config = dict(
    d_model=768,
    n_kv_head=6,
    vocab_size=8192,
    attn_scale=0.0884,
    parallel_block=False,
    init_std_down=0.00537,
    optimizer='adam_variant',
    beta2=0.99,
    lr_head=0.00462,
    doc_mask=True,
)
Each number is 500 + 25 x the weight over the matrix's rms, rounded and kept within 0 to 999. Layers, rows and columns count from 0. Numbers have three digits each.

# v: layer 3 attention value, 768x768, rms 0.0434, rows 632-639, columns 0-255
# o: layer 3 attention output (transposed), 768x768, rms 0.0368, rows 632-639, columns 0-255
# q: layer 3 attention query, 768x768, rms 0.0475, rows 640-658, columns 0-255
# k: layer 3 attention key, 768x768, rms 0.046, rows 640-658, columns 0-255
v632:514519466525457452513497501508511526475523492499466525475474518491496487502531525500491522511529486515505504525496506484517530445461494503455383525495495458487502503527566505517475494485558490544494505516493515533479473476461500507498518531458502508514512449495474446495506473460518475478451544498463476511497491473510488502469509487478519498474486497484514508538488505513444520465495505490533546509525490538459495487511521523462541511419514510511509508502519521467513524540519490538455500487505511530475474498470533475488459516481467504475498467500460509472486471500508499475471519534483511495501498541455516556462479502475477479450481523497548453544522462511491498476475470517499485523545452511490492566479573518516521492547544485490558475471529470546471495502452518
o632:486531471506514498499461499498482544468519549514474494457490502513541500456488520443494418500551510520506510468525464448486482482500552491522504493447503498535464464529507507536508489479501470496472510524508488482479483511477516571502521510559474473530530540522487514514467507485520484468498484490515476482521438473455532490537507492518511511536509486474463564525484500501510492504503528472526542477523497488510452476492521517500498522483485497500454502500491514557511493490500495506513517517475518529523503449528507524489507519488458505513528491502452490486522466484473507474504501507491515485508478512474520498512482451461513520533540498514513475504485510470480503518496464512486495444442513532536516500482491522510472516525528507505478471489486512482499491480481499
v633:540480524527531517514509488510487488490473494480527555501521500490517520529494497527486513525522489507441480481520460507530511490502473468455513493524494506527507463451500495501482508443532520503524456530484465526517469495445470492531461501523488488488474507531475515494478492529511525523518473544534507506496491500498461433517508513508518580536476506545474516481527492469526495511470461517500497504540483475494526505451492515460511495531492509493471504506476509503486500534484469498527507503499505545479539472478529523448556548506496489533530517521488489526466504500501472494524525506501462474488515508497521470497495486469501513475516536480488531475520526506499464481484512481479506429463470526484467536494562470534538530506482472529507539501524481534489437490513517
o633:525534500511512443527486542461458494498499479523550473525481504497486481499489496546507521447499541553517494505503480494492510515499460490446500535515494540483503456519457487516412533534490520491518506475492476503510467474545495487491478527486489496475485479460463459479495550523515495514503516508497518483497572521525487507488497505496497497490513510460510514539512553514514538462501521549507494533468525479497546508502504440472517532528475497513501499492518527480450467475488493523475522539498550468496543491471519530527519545507518480492467513460539485530541500529510497517494464506530498458500527510524492473530484531500484474488447512480493508579536474480502473502474440486485467516491503529478494506523465507506495511490517459469499522472523472532448502484495507
v634:470518533518458475468509478503497526470532503486520512479469514492517524487531512476499458443499496522526538498465506461467475497493518507511436506522553519476480462469511494538483481489504485468467480489511514500500513478445484528498475484495547470521494496513513517534531463512495469522496515503472478491474477539537503516508560518469522448519526505470443552474500496498511536515543481467507519516511485497489498491463497502519498515525523526513526537511502467496540517466542495513542519517503483521505550525540521497491532482477480520448495449504517533495467497517522508462493479490496484503492501482474529483465467510540509467486497517480539515458497493465513510516489502509507502502486541511516489522488457503535467504497457502504490506506461463493503476518492491
o634:512519523449484509525497550509517468527496490488496525463500518521488492509514492538472463452485480517547478536512484505505475523475472481483516471513528468514494504511473522466449474520542506487458510498465561526500520515533469493488511499500481520508494527493450481513466568529491474462488515546501528501506515472458502493475532516464493543504501461479559479511444508471523497527496491527525477508492503472495511532515500482496516480483486462483524492493490493490499463481520558487477482513484486461519532486496445546485505500502500483507478500506458520527466483495509475530529484473515538515484499522501449508505526526514484517506489487507477462525462488517560488450482479527501470506496534497476504506477531466502483489510489420515502532497529494447503546506471516
v635:486510493487507475487451540500504505557505496524513485472453510492504495465507475495506480497528459494528483497513496472537513549520537512513524509503516549522531521502511518524513509524440508473540468505535463480525511453500461532510551470514536483490529494500478486519476521521515487543567523517510518478486483517496457464486519478492481510581522509492474492524457468509531438488527493523521500458467503485551549515545482527491505498508522510455477442488491509527462517495472529560499528550467499504499453496478535477507479455534523480468506515504525567486555529495485536511531535552488480493513516539481463542507492488514483498539483501526485526520494485488478519561468444503475508503503553480487463535526524528472509517504517526495482501558474541498533498480486464
o635:519479537485511521473531466552575484505516518533536468503476490467483509477510459509471545492462472500516487587486551507501531473499515526487457519465505451509504528515524566493530503530545536499466504516502511508544540495436504483511464492496483513518496501509559451505518510509497497504513483539475439490510513512484476561512485546488530490509514472524511469482469489564530531528516545487517515482456522523515506483479500543479501496493525495511506456510511514473522538501515478507523489489488533466445485467512521520463537560527527469498453468505480483495500556507536503534497492530558521497489507481557522534509514493547497486569503483487525516510500468501497495535519476514514496494497544467468543541489471475507497514516541466483478551497508536522530497465475480
v636:458508491500491482519510512531523485524492522476477531485480532483464506467496509470520525518508492475446514481509500515514541530491484474496487470477470478510501492483537473471534536513490515529505513496477493513489484490510525503507504540512483459474536511462475502485463530516498486552520509502488499460529487489495516525512500508539535471477461483516546519470467459491477461509501482508488499451509469498532508533530497510516485484469431472512514507527566488458495454509465537485504526501476495452496485519519456491481411537484486506501481525481487513502483519498456513544481510455493511501491502519517509533507480510500490537492478476492468532521494503500523533515509515464455478477518498497508485536461493504538520458500518490560483477540518492516482486493497512
o636:481493503504492474506489478495526530550482519491474484541501487534542489483513479469508563536483474481513541488455491505526542484519515468476508522495537507465470518510569493530488501557474547516482487488557476451488449564480534488521502484487542481511499447434494494506530467524521528524517491462517468491523526520542479474548451495493568515492482518526504518511544474504502541497506522512468494512504505527471460465547541455532499480494508545537502538533515491521519542544484473504493500461499542496484517498501488465484532503469495465462502479516514468502537525495483509470479538497525494506471479448479551506501484510499511497507505526470476520485504489479476502556499500465473569508497453511521516488539512513481524531474482516505503481505536495511520481521504491
v637:524518503502506496520513460504499465484482519571470443527507531491467463422490504524477537499514474501514504503509480526502472457487508466575451545498527507531486505484507517493496481486547493474461482473442450473496501569480426464503542532509535490533463508487510517478489461526530492491470525534490500524499475490478481499512494493529568444516470527491494488486479494559529524520534525476515547513447476509479515477486495532515486517484560533476486465495504465511471499505479533498478496529472561493482499498506526490564532511515489493463483509499530524437512507535502487466506491491451566474509499526508484522478498515503504542485498511496536448448487499473473470485535520524528518519525518499519500479551490533528516502604550490463499516505493500516468537513514487
o637:498469510496478481520548532459486507483463461492456529505473498456477473518525519485490565511476512462540477536481483535476471497499497519514503455468544463486523503479498502525486483489465487486473497501485486413499511482531497478493476524512494531515504525500491515508500468496489517483492514456529467464490553466488488519476551513496508496505504468486528492433469477491462480527463529485508560438584463509474486553465514510484498531483463530468499449494522482473525541514466472485518491494480502516461461510509464462512434452478513548555514472498514492474496473497504524523550552496491556486479499528543530508476546521515489531511541498463505511475452492499472547516473535505488503553538519450501528503511539468522445547520537516485493451520526510485475515485440508
v638:501532516484499485462503518516531463522552527469539482460525473492464532527508481496472528485505463538529443511438536476532492482535469506518527563513545522490460531534456525538528502454486525549502502523507447501502524483459499509486486536466542529494472488533579521498512481510496494531537480483442503525489491482462523517530527486449488506512561493507489495440501470533506535563510507486515540509483567472524499513513505546522505575538521488458485524468472519518465513471544517508464508513469568457475480502486463486512505506512472513489493528518460544451501478506449510478552475535489530513505499505529486482532471481522479467453493506443512486499535507516496516570493521498548524504489548495511495438568471507535538527490489482526540483518474504508531535488526473
o638:499445455526509540498522523501519521555484485500504492505525500484504436501545502487518466579511491527470484510452511502488457498521455473493536520473503464506458549515510554497554550513505488499496439473531489490525530503529477513461480474579505507517473501467505559496466494485499475468455511492436512536515449517495500530448486502505517496498537450561528518502516529502533477543516527440521524462469501484509449490531507546513493466489504512499520568545529503460474528480481528505521513537519444490428506469468499500471481493471543471482498444449441539500490546488469503496517452510530474519538455514503536525506478487519558541487480488492462529512492501545497539522551534515440490471558541476512483473495542507517517510467504485528530556557514529474430532504437540
v639:470509523497518507514488468501482471511500538483499498499555530559439498466502524539490550522466505511514513488519499521501449510522514474523480479550452492525529490510523535547529486499498475452437516504526473534476481514517462474541499511468551456462462468444468453525455530485461491480514550556523502465560517494555450497503460501518470506539487520493482488497515539501506540510513534510526498466533516503524496557495464516453564502490511486512519493505518545469443497486470510513544522474456492477477495513539508509480422528495512519483477514537537509523485467509525496502487473509510476542494539533504487530487485518465495524504473471446520448476497527519495495535512528473480533504528494477500492526444518513522453525490534496511501514527500524517476462509489522
o639:498538537470509506487532513474500548473495483500509470525507482469481496466533513508487626494472525501503479492482470576487508554475516507458542507462571495521444523470546525518490542506466525478524495509533459474493520560471502483559446530471559481506513460507508488526506506538542531547512473499457426470538518488524465533528518533509564544481521513508468521516514519452521557493497540512496489537521477477492461536547513442541492517509487532514472564532532506469520506485499482508516517433522540504476525463508517519506549519490512516514511499488481513530562540556512559479494496506479495470499483476502507543511490481502478515479486479525498535545496500491502490545459505485466517522510500525486527534554542480485491519477485521505492461499493513535490494540520512
q640:489530463515473476476499517524481517565466500495516478521509488479517511487501504479489496446508511471502467569532502519514509467449538506508477504496490511487506512508513502533545489503455523540511520475517516558476504520537491496512509491462477542495514479497483507513505495501466529487486544484490507528524453492483496475488531520484498480514466513483528537466515477494465478499527462472500471474517481534488478487506513523487531509491539517473499529463563514495503495484510520544493503511526472492505500528498554526490475533475451480446546492480477524497524511478473520479566487500490507502515505513519503518528491500450525501521522520581521481543516510477471528498526483503513607488514508460507529482567532470525517543521465516471542481463462478481519479498511489
k640:507531480537521512466457555520471476523483503495532497500493485489500500515467514514514534447520511501514507472550491480522494496496503526503549471526503476522492507532544507535485478503478502502489524492519545568480521461514462489509455483523490474486488506497481463512517516487495510486482512544510479478491459503528514503523483540544495525498509492526516506503509469505575498525517481533525553492494488543487557417494458470503532497500516506471492488458514511501466465482503486522489491508506461459464537514526526448499523472479457456476508496533511466474460485523523490469508484528484465525433522444544519480530472442478523511530507464524499497526516451487466491489542512521506557524469490502455492501473501510491506506490500482543507510474522502529514448507564467
q641:493470526529514562448496450489505505461515487504430576519473506480530509487509516510539510563479515590471493541450429527486527538541439508487462495483478504497481500472507499489507578534534477459504446569506507512504508553507489445479480468433527476559562442451527481474426461514557501519472424488443530497520487526474496495442573503491506499519528481480458437487502522501525574458523598533491455541538513453500473550460531502503525571446489522545573496578503501419511520511436487433512537491500542558476521445478434522456549533545552540571508458484526505564502512519494547544483499447480535517491451494448535489456531502497459511485544476471460533478515528498464491460507518488488407484516458563523521508468533524488489466426515520529518461523549498468445537508435533
k641:535540476513529513513463533524508507480488493536521517502475515505479488519500461517452539503516496560485496516535493493497440497504522504492522503496498487554513516538512489519501500518501551517482488503475490488444579483485497467501495478506477483477439548462479503510509479496473490515510467517506504505486494524521492525505487563490490498525519517533491498506445480506554461521468441489500513478475476527519509436499485523519502531534485496531472513479495508510472466525494527462518483536508487493494518487522470495494523508484499480501471553495499487489427506523442493518531532570549499532485541481562485429527494493485522498519523507481540521543520460467517499522527475524497534525496523461505515505520465516509476475514511528471510504471489548528524470505560518
q642:500505453492487508472494473481540484485488504532457478528498548499526512483506506522492457492496515486519535534483482520444510443496498463510462507485468510510463483481518531523498513496456503482504498473497515521477473520505533491473554526484487481480524505471515524511495536501504497509509463493496476486503465508498516480448527503501482512465475503474492519463474505500500462488537514557490494555499476512522524557497511494532492486522548491527515517513546521492480490460505554527507546502519558523503523522462506508508499486508482484470504465517475494520519521479478518508498471513456532465543470550429471465544481492534517475454529539469508518543498471479523530514540514504490485541490476487517530474530530491503503500474521510509480474513521484470540460483522526
k642:517533501519576456499487531491505526497504532503492507471487510458450444569483485521475481505513494538511508499540481499502434475508539491486525525493513470477472467540540481531541465539489541471544548524499467532496506476461481516488453475522532497500453522469478436472500536449446479479510449474477457491492486499516508535525469543511500521480551498535502500503509468498526531485514513482488526497497451488470514477559423509482494487510496489514529497488503501510490507461534501469496486481523495462517487523592464480487548499475488498519506542511527482532442509464493499482516492562539491503490497535519498500526491482499531509566556485500527493521492494454480489536508508516512507522495513488488511478480497557496488487474496504511512551488511522554460434522508455
q643:510445517546499519520490471512516456481501506506466540522510472497521494525474499515522492539482486480507534456481508506500522519494496455493507517518520488490466508467521482499490524515504504494517523487478478456512523522481509527484501539489522492510509520470498502486522490490486503522511486493491517502449474478478466540473472469498527543541510497496507472470514495501528490498533490490493507492451519492525527522498482511463491534494498463529512462511521530478494506456484517523518534484499512517519500481440475491516501519542520515489452549507469487494479487511472534506504501512504527529489490531449516471485519562531487475503547477433527536509498498491492530500474528511526445487495490545513529517486483520501497508490479575492556516531472487530467533472447538
k643:502465515496511559574529479494505537503456501515472499526510523499477506528490455483529470542475509528488525492474517505455547513528438492557502518470541471508482525480506466513493540549520497493470463493498482468500529488495504470530499488426517511496459509502483508448503496521525503526567478510459499475532502497509515523511519484442494480482468533523492502522481537511499505491492500512489515490467496501520455511518503525490508509499492514521486473534465443477507507514458481497500469515517529517515500472499455509510505528483516514486505479514476531520465492527472499540526521486507489492543484549503462451481507543515467446498479486490525532453504526523518539533507541525501486487501483473540491470524467528513523482498491503500524500488530527487494513514475540
q644:539524466500466526516488477521564469474503491489465508475471485474474444514492488497524510565491460500518526490504466470501457499531510466496510485501498466508489558546511494484507505529496495476498547471525509485535514538485490476481524454545491478498483556510546497483532493520516494460494531494479470451438497491479531517515507505521536531516526501568446454550494513511557466499478478522521499504513495457517512521521504522505484504453536530511502480520477511526496514514473501510501489483522503457495458496500509447489511519490500496486458502524480448497508480507497516479474504534554473488475481509465494497534541488515489488474513473488538515512498492497473506502530550504492471482509501535492499503498474491501484537497500506479464459509451515513491491531496495
k644:490495514483490469497504484524511535487522468499528503520493512532477515463500494468507496497520530503484498543541534507489519526489443467497505496523484540481515493462520485488460516520529447517487480522511453455526514520492466493502497534464499540531540463532456538527493498552522486498458517472518507511509520520497532490512544455475494505472467540517470511507495508462434485468491535482496458507499511495517487537501522489471456503491506517509483518480477496537469523500538481481518489456506516550538544530478504521505475497514506548497522462498517533538564545518522515512527511432526513526514503523493476512487524575532494532512515491490494474449488535508520495476490528530532490487516486508513492528524493501503484466492483516534543503503490504475532532522455509
q645:450486499529468499503512508494533509535546508497517461510497488527495508502533499494489487468496523490496471519497466469535454514470534499487528501518472490517488485507475527535526504494508479495497497503482525492534429479539529467514521513458514560479519489497443498530485531471456534504531548515457499467505502515506519548524502480506495415509446486549530499498562446448473532531473532432524543478468527499483514495480461471494488439463499496461476519480531506501497490499505442491503487513515484474466521517528515514488502494470488504504535510556506506527509502501544464518497517460556521517499523469503530530450546443492500447475446453526488438500492483445512498471446498499503487483469547491459436506498495518501494487523494471516511490457543539536503533498488468
k645:491514485494477475442477532505489504494501481482525498491466496517531507466512466485499556493526463435496467506515513465483511499458501490469534513537496491494493498493507562481489438489493462523499479499491510527546449474522496539466477475550522466476469526509463525534469514473488513494472540519540510490489477488523487476520506493507506498515491501472519515521498521489503483495497514490515515481522523526507532483479525496489520485526488499468529514417531513541513515513534494519498466504499490495515500496467571509477508486474491470483523493492477518492514525484517555483501499464485513513474527475517468528494466464490545509513481464498493467486466510513504497501510499512522530526497526462482560501557477481510505550516492478500474435508519488511524464499523509
q646:511563473509480472452493495503475529515517488510463540497454485508513528448490518534504523463506510467501495512477499473543503489525479510478494479461475482497475509513445517477496499497466530499538507492563522519447497529570445468457560474497539472494511500470478485464511529500502500521507473502531469503474492501516473504502492556522504538507490487496506532468501470474530525483491481495514446509533478458541542508516497460486501543521458501468480525498528477507459496449477498506501487513497504467499496511480533495443463538521498491487482494513488511506515500510458513507495490485523481485486503501522475469494523480493563532494516509506480468504473542521486473520509544498508476482525499518480512538481558471457509507463491470480497500475473519522506515532540455
k646:504535463484435505488514496524470482483478496452544462529509509473502531515461492510491516495512483454461511514537530500495534490465486511487491513487521481482457525509548512468482493458519461505492507485533561508508477520523464470471487480520578488493473469506519495544458510524470506442489483514518488513508480498536482469465470492509526497536500488530511510518481508500522516522513501505482458483508492499518531484498542498504518521510512447481501569469504552505481452493524531476499455518496476457480520520497562506486490481475537518465528494497497537490531459465525496479488486481467510513442520474530490489517489472497525473561467507474511464504501495474494491502569514514483507537489492504520510503478543500491530523538508502473432471499529481521549477492528478
q647:517479498486527512472512486490476481469504517493463498524520487462522464513510487523492485543486510522511520491501508495503475495499524484506495515516512490496504515533455519531469522530550477485491491483501480487524459543491531540514526464501521497496526503516535490514513498467474530493530517527457467491476527526501486562513540455482502490510503502490485507518507483474517492481499479511510509489467480490506498471504477518450509476488518555508488465532482484508515514457531461497476493507499439540486457535504481515481491506454463509559496501525520510521519527520492460488517483497463520487503524539446485507464536495517512491533470497508531513491503512546524552502476503484460496507511515473503499516497479554490478519488498511519492491497516450525481498509448534
k647:491460508458468448494538451521528525503499484545496483504504473486544518538546515480503507488493548505449501538433484473537528546501474467498528533488513513507501516517484502506491457453488500506554548511493486501516484464508559521522527550448473491501499486532491512477512499476493461556484461444474480479459532495477521484501524484491476449486463510458528552487516539506464467436454528471521504489517543511488449540488547553487496517484475541509507512514467493491505549487464472521482546521478502516526474529443523512523483554504486518499508518467466539543510484495490508513501538498488520445557551511485504512502493569519429508482463547510475494499525485488503521500463505477490549469499490522481484468502459494478519505473501519525490499542493469461510495515476515
q648:472505488495458489492466535491495464529509555485536472503505476479482527476490480530459511503536506453491469480508518446501515519533494529518531538501470488498496474478521498490494518465562461485446507518517473486505445520467493510467496529530525510471531503492512521481521534466489496481518533503512482482504543543465482506491576514510487521483457479543497522539542465425525480522453472452506497457542467479454499456489521519454469508526504490510477501500471446551515432456540458497475452475490489459448523512506503494508498476393492506504507481481490484556531534457484472493493492474504470480498473463471512550474518450501505494501464490513498452533508511498518485482497476477534494488493504492478499523488481498501536513474470478486514504481484482482467517485481512
k648:498547494524480505462481523493519508515474530523531452489485463512508498517532522496497449493549515505464487490502484496535543494462497503492479480496480536523517504501477529454530519446468522487510502493534532507567475496518498498497478491524526498469511482501543515561481472507483516508478566526539521479471520498468497487497524513527513495527490486478549458508442511506541511504511490482486460470507530477527555489490525475492493492528531512458506500502513543525506463511513509515519511526485482433475451470508553491517520484512469460497507519493506495512482515482515512496489495489475491487490505496496508517506511495483550505467495503535491508507483466531488494482458509494481550481502477514495501514528511466501498537502510478501469517477488475506523510473510463
q649:454498485480503494464517503518519532464464496455539500505511498519479487469531463483495496474485528507439462523484544522478457511455519519489523522506493529488538540494516489525516520509550495496491489493488498561456450463540560520515514523481553535479526493484479507526488508465485542539538495532491475457493480480483458500504472494514481536515493502475497475518489517515493502452506542524480458503517479527466487490495486470472479515528508543465501543514538503518482499518486472491533475484465541487553482542535469535475470531455520493512506496472509537476453546532491492465475504479486480494461491482514499469440508490521485469521451498527518470512466482506502513495503477479521556503509522519501522537460508474530539476540469545516507499504452493464510473497515482
k649:521514510504507534473512496504532480480473518555458498469513497490497483496483480514476494529527484513529519522505481478481478496522481475518489449472483488518536418536457498495497491463461484464490475471480478481471456500477535524539532519535533478487491531507523459501504508457486514499501507466500497487514494510506561521538501481524509497504529506513469495526449463482540483495500480495472511508492497505495502455498471476521505544515475520498500498485515498500493494494478532498451514531530510534490503432550504490484532504509494492501439502534503509506494506496471484513478510512498477479486482512468489465493479477522494525499488503498501529554470485499509524525499466451484477519488523461529554513434462500485495495502513490542487517505525500547482518475521506
q650:519520493581481499469486510488514526466464480510492479481515491477527490514511474491517481492466470528467469521516514519508491491459522504484466510486489538483511511484467517503468445469513525545524533464520529543486521482569514508489472496501483513452479473490446536482492479508502560528503539455477509518474463490464517439473479473538498500496524494481487504484491530496479502482545499554535477502543479545507541511433486478484510479482460500485518544474523518496510525519460516544529490509522488463534478531528495486507506511511470490465537485462451508498469524475500488505527531497503518482471536497538504501515489500516504469502481518500540465532499487509473534531489493479538530501515497482496497511534492488509521470484468489470501505496426476503512518544520454
k650:531536487493501499493515515535491501527527476488457438524512535457479484518504486517520507502501483467510479508537527493500472442519570473500479489517517461489523501530547488511509471510495517485494457479508526508461503495507459503549472457529512489503483521472486493489469503473499504482489488504489498482515467457525536528507460566483467527487505488549525488444479513519460529494501482489472511473448492483498517501480445485536536513526533468482487507500495568472472462492529543478515457474523427526501554470506490486448501499473526478504523520527515451496448446455510527428561482555523507479464506551480453517543498489497516480548544507486534498494542478498529516530530497529520507523490483480514496499494518500494463509517506482481521520497499522493465489489501489
q651:521546497545495478507484457533459474515478516506459507523489517464480546469484553538504530465532528517561485486490486460521489460528470487482456483486502505507455490506435537477515507498483506472524498482503491484520468528497485514490542461500453448495519525445498503490525506516501474486515453501503503481528466513540526516483527522526465502522491483518503513484509485474490504532477468497478515517479502479524528515513451471472556490518492516480470489517474529553499529509482530481472491489489527528445486469481544428468492495519517493498478507533477463499518517493504476496503463500524470521529501502494455477499514506502503504500493505484456531510480512501478521512519512495476483491480483504508513538520498483489510477470514462499485525500489541493509508494515527
k651:501484475507518484484478511517553538498485525474499505483503499541526544519553489478498494479458504473502446536493505501532506487494507538476519539493531460493474521470522527476518484499493515497513502521506497508533540480525495478518474504475519524509460456497462545517522493491491500533495434482492491508494492488479512455491473486494472486530520470491520479473504507534458502507527508499519472474504517477490490506489538513505531478501503526477492547510535517524485519515475510497505514557495454491538492499472499511532503491520510532500519535477480511489504474494518518488506517487511477494486518493502511519489522499500500464530542482507498494435516504501525456468501522554535528493530532528468454505490494509509490494535486502454489524501445498456548470488499460
q652:520516519566445501487485521473469461501486462498501542532504474460511488508498520539526562524508505515552506504536471498523513511488470463474530484515487472513462489505429481497491459508465507485527492470509467514478503511481499482465532491534513456476511509489494476487503495532526508506515471489497498506503477519517503496463505506501501495543482482550493528521495498481538472535518482506457494519508558462547544484447503460519524518514462478482457511498524513512499503488464505481495436488545500509482475527492497465486500498501536503488463507522482493494525481456507509521496522496525472510507518482447505479520484484459527535519531509455480498533474514501492521541507512492488459498480426478500491498511493502473484496458521457491456506485494486507467525475544458
k652:500507465484519501482508501501526535501501535474538494507479530503509517494512490503498471489514520465465472540519541508523549490466452525482499526488468493524469547476532526444543459453477500548507509518512556534547497472501475512523467479538518479515477483470501523516462527512519519498496511503540477493506533482481498478500515535490517489513481502479526450459500527534482497520514504518543468503520494520488514518457527458470514451506503517491504522478521482537506502506493527503526483520483511494505484555465548505520513528480496512450525485494501494487521494519517509512491480498479480481475481465521489510556510483476512530497508502513527515475509477525521467478511491479516543493532476493487490497524481511553503513539515496458504500496503519501538476497546433
q653:518478485470505463509499487484461479499522517508543522508539483461490543472517486485438557483523503493539517468478492485523512467486465524520512484508506509484466506498465521498485536515500444518508480501463500534493474493461512520487489507502522517476524516504505504530531494491462503473546494463497454460540467524503502530518542537501465482521469516550528532487538466439548534506463484498479501517468480498419474457502514497510517479450496501481481511491524444549522468493533529468464507476483506479457475476496513502483485488467475498521466512505484498557528485511475506502514473451507528507540521483508518491451493436512473525528482488499464558522475501492492517437492480519507496458520484496539527518485510505511527506518515464520513484460545474498478495447506484
k653:511524503512494489469489565484552517549513503563492486491490462472517537518499489497515533452525492512522480488499469480570512534495505504480498473512514513500499518520498530536550484491521509493522504475530502521509472452524487515516493522516477446497508504509508481515498519490482467505476524483514512488454522494517500455526483541531456550533546471468532489501495495502495512517496489475504529488513482515516533468499500533508489518483506472489528513474506529512537477510487523525500491507499483461514470496515525489512566487490499472469467526468520486514474493485521510508506525503507506488468520454517525481509461471434532496509519501527493516515459454497505500514533474474454551474443514499486500515482477491517542500469512481473506499526489497531508489488554480
q654:497470518491537493507505512448498494484495484511444541517481523435514525508504506500515506489526479514536519512509460475482496441536480458490471465490471472498468450508454500537462514534526480475508464524463474477510522494503456496508530525512525463496499515491465439524521478506467514495492471498475505468516520499556497529476510484486453503525553489499435510517526481523513518493473489496448518521499506491531473495506477510488505512533495517517513489498511478536529484490478519468470503512516445507478480490484496488496480509503564457506461525492494477549450484480467475485481457508517458504529474528499453482517500511518498492494504549482480522505500489512497529508514505495505451483494494485514543474510490492459463459431500476447483529487495509503480488480483533
k654:490495471527502504511527507491561503535479522535466518499496458519558492519498485491474507457461510539495475492505485497524545513478458474479507521479493495503528550450496532490505516501497492512500531518509442514547521467524511506530503509468441491500557489548509527480511505499505495521463497452504506551483548471436474478490529449493486483492467510432498495498474532493457467480484513512481505481516520482467473525483511531490453442478539530493487472486443464448517504508480517540501542523435507506513501512489485501502491543495526518488497480499527518500488525473497504526449490487509528464561452533484498465495538527476473534488487487508488512478520501454515508514473502485486511476524507550466518549525500483516502478457484536534507462538477514459515500495450508
q655:486450494465532463493515460489467474471530521505537489477549488459497530514490444443483509481577548505453501533525531490468571502461446507521503514496522511470503482508515527460508557519494472515510490538498481497543446498491510507476512527530452553496516505502512479495516485508499482490466524489537502500474524533476454481513515476484500494512458515492448489511488512491511534473530488514449449462483553520463449501494503508477503497442506498477518521518522506510529512471531495503520543475516525547519518531470509531488498527494490485487473502503526500533513485542490467483478476518495540493552475543486513473485505482520464495501513522474463524488494468535495482525487493504495462469480494492525507512513522510541492529539517572483479524481512532493483492521497502
k655:493495517488459522486510487476491437473492449548484527489538486521504474449484526501473476477499495510497551455458498489471459481504506456512489504513494542466552534522467525518490520503529475487467494462483450499533500520498546526541510501479496501514591535506519498507509500499537506463541522474514514549518494541483483484514568470509497472478523496482491522561498480471503504501472505497463513527485524478486469511495486509489486516523488502524472487511497473484509502516501496514509506484507526555468530470509495462506528483510501516529479481493481463553498469515489505535460448468474521488527477514468474473459506539492508458521490526482483539537480531466506502505518455494496521520526513524511483497495490505520449509498520486510495487488513480566444582474460574
q656:480532461545458440527497477551501533501508528514493438494456489521553549491490503528508513440467497516532481483535474497516475531483513548487470514474513509559527487501506500500484458474467495475533534465481529507469523522545498487515487482518473458491503472516508529470494453487474528509503535515524548527473460480506496470477440531505523514518524461488517494490469516486499480484511477512481525543535479483506528470478504503547458480520468504454527483452498518490531481489479524512542496523466473455509509520519508494455517481522474501486540494510521514466473514451480501501542503525502497514514527496531547490524467517502478481466515505575506539493528479482505492510478479496503517530527515515483482537492502500449533517492525524496471517522459516546532520542512484
k656:469510471509501483502525476495509510494506512491505488477494533542564524496499483504543503460473496476498447504557546522473526448473496511482493506501483517528519490453515515487531498472508491518497489524526537488565485494506516515522486498515492519497489497497496523493446498499502503488475513480487494516456484514487483494469536496481486509477482531521545499468481546513447499481514522474541464515485476511492474492464489471466534467507520507472520516468525539520513483494531515517488484448481459514515508527482525507520484530520507503495549498493512472478523489477536554479509554469490492508525523456490538473519514486521492494516542462478519465447483502501531494481501511464541489500516523491500505506531491490533511518518461512470499468477511493459539480514506422
q657:511522538498486495506448488505475507534456456499505521525492507490504487485493535548485530527476490481541527543520466502515483489535507469494502468483472502481488485510455516541461485516496471473517492473514487468439499500506507464483509489524550481503532510474511470480514505470513479470510499554488487518536448514519540493464517552527508492475482463516513541490538455449521477499487450510505522524516458490535547494453495482503554510528486467506468476484512502518525511492501516498495475454546487484444499478535486465511520506529526491508489488497478494476518495523479518471524536510492485504458514461476505514524516477477540527505533523497527492525495480498469505503546480506487497495475480493491498498519545518492465466445507472499453504503516522496428518466501481
k657:493507461488485523510506496499535537535494558480548463499523470472548535528512440498492529460516504471453455527502516461483528509467491521482504523511513497492484553514516547528533484453522517541498525541497551528544476470544436491477491511485508517489478485472518539501485496529518463499453522500517479514488558484459481467498525514483537551495494477467517468434484548501509486524538529484488514460483503483514511519474517516472514482476535518476493476466488521493524483512494513538541514539495484472520487529459537512504564498484522517457501442479464525500500483475486478518512491473490473494484512490516491481491512489461517539505517490488486492492495491536479460491470512494521516501480450483449482492530495479526543518486509500471455446482480478487527532521528479
q658:492499480457438524524525479498529481516458528440514518505497533514508533491497533471483477510450485508470488514490498518485514522464479510450477516496498531486504481496529479453514525494478514521506472508491505506507508499486506504508508551471497485544550466480521505514475481508521514513493487500473495515473503493500515453506490480539542473492469496485511505524471515461503469486506548522519499515521511517504485504524559521503459551441522482510523487462514472485544485480522505531536555487502529488477472481502487531524530486478468546497494510521492526478532500516528540542488519504481502507488491518509502508472478492516499528485515505451528531468551469519501468523483451495490545499488473488487480484444530493520536495551491521535543478540530522466544508507524513
k658:499512526467513510521497529518459502499514479479478518490504541484453483511490539557526523505489496504509519473514517482487437483526548502501538488523536507511458469483530509521490471531488505475544490475509534499493544515439486491514519481558468499474472545488475495493502538475505494506531461540479470490535444498531520543526510548501494531425499492511487522492519467523506530504474487523479539537478446496495510473515498458521517455502492471485485458493492535507484504480491525524488428484519456500464566511536465484486461488464491465538511534507548480526491486506504491466511518530497508503475515459493482494479472525527537458501485529502485526509501540527517511486538511481512506524490482496491484514520519487519459507510476487496523510493495506482443456520505538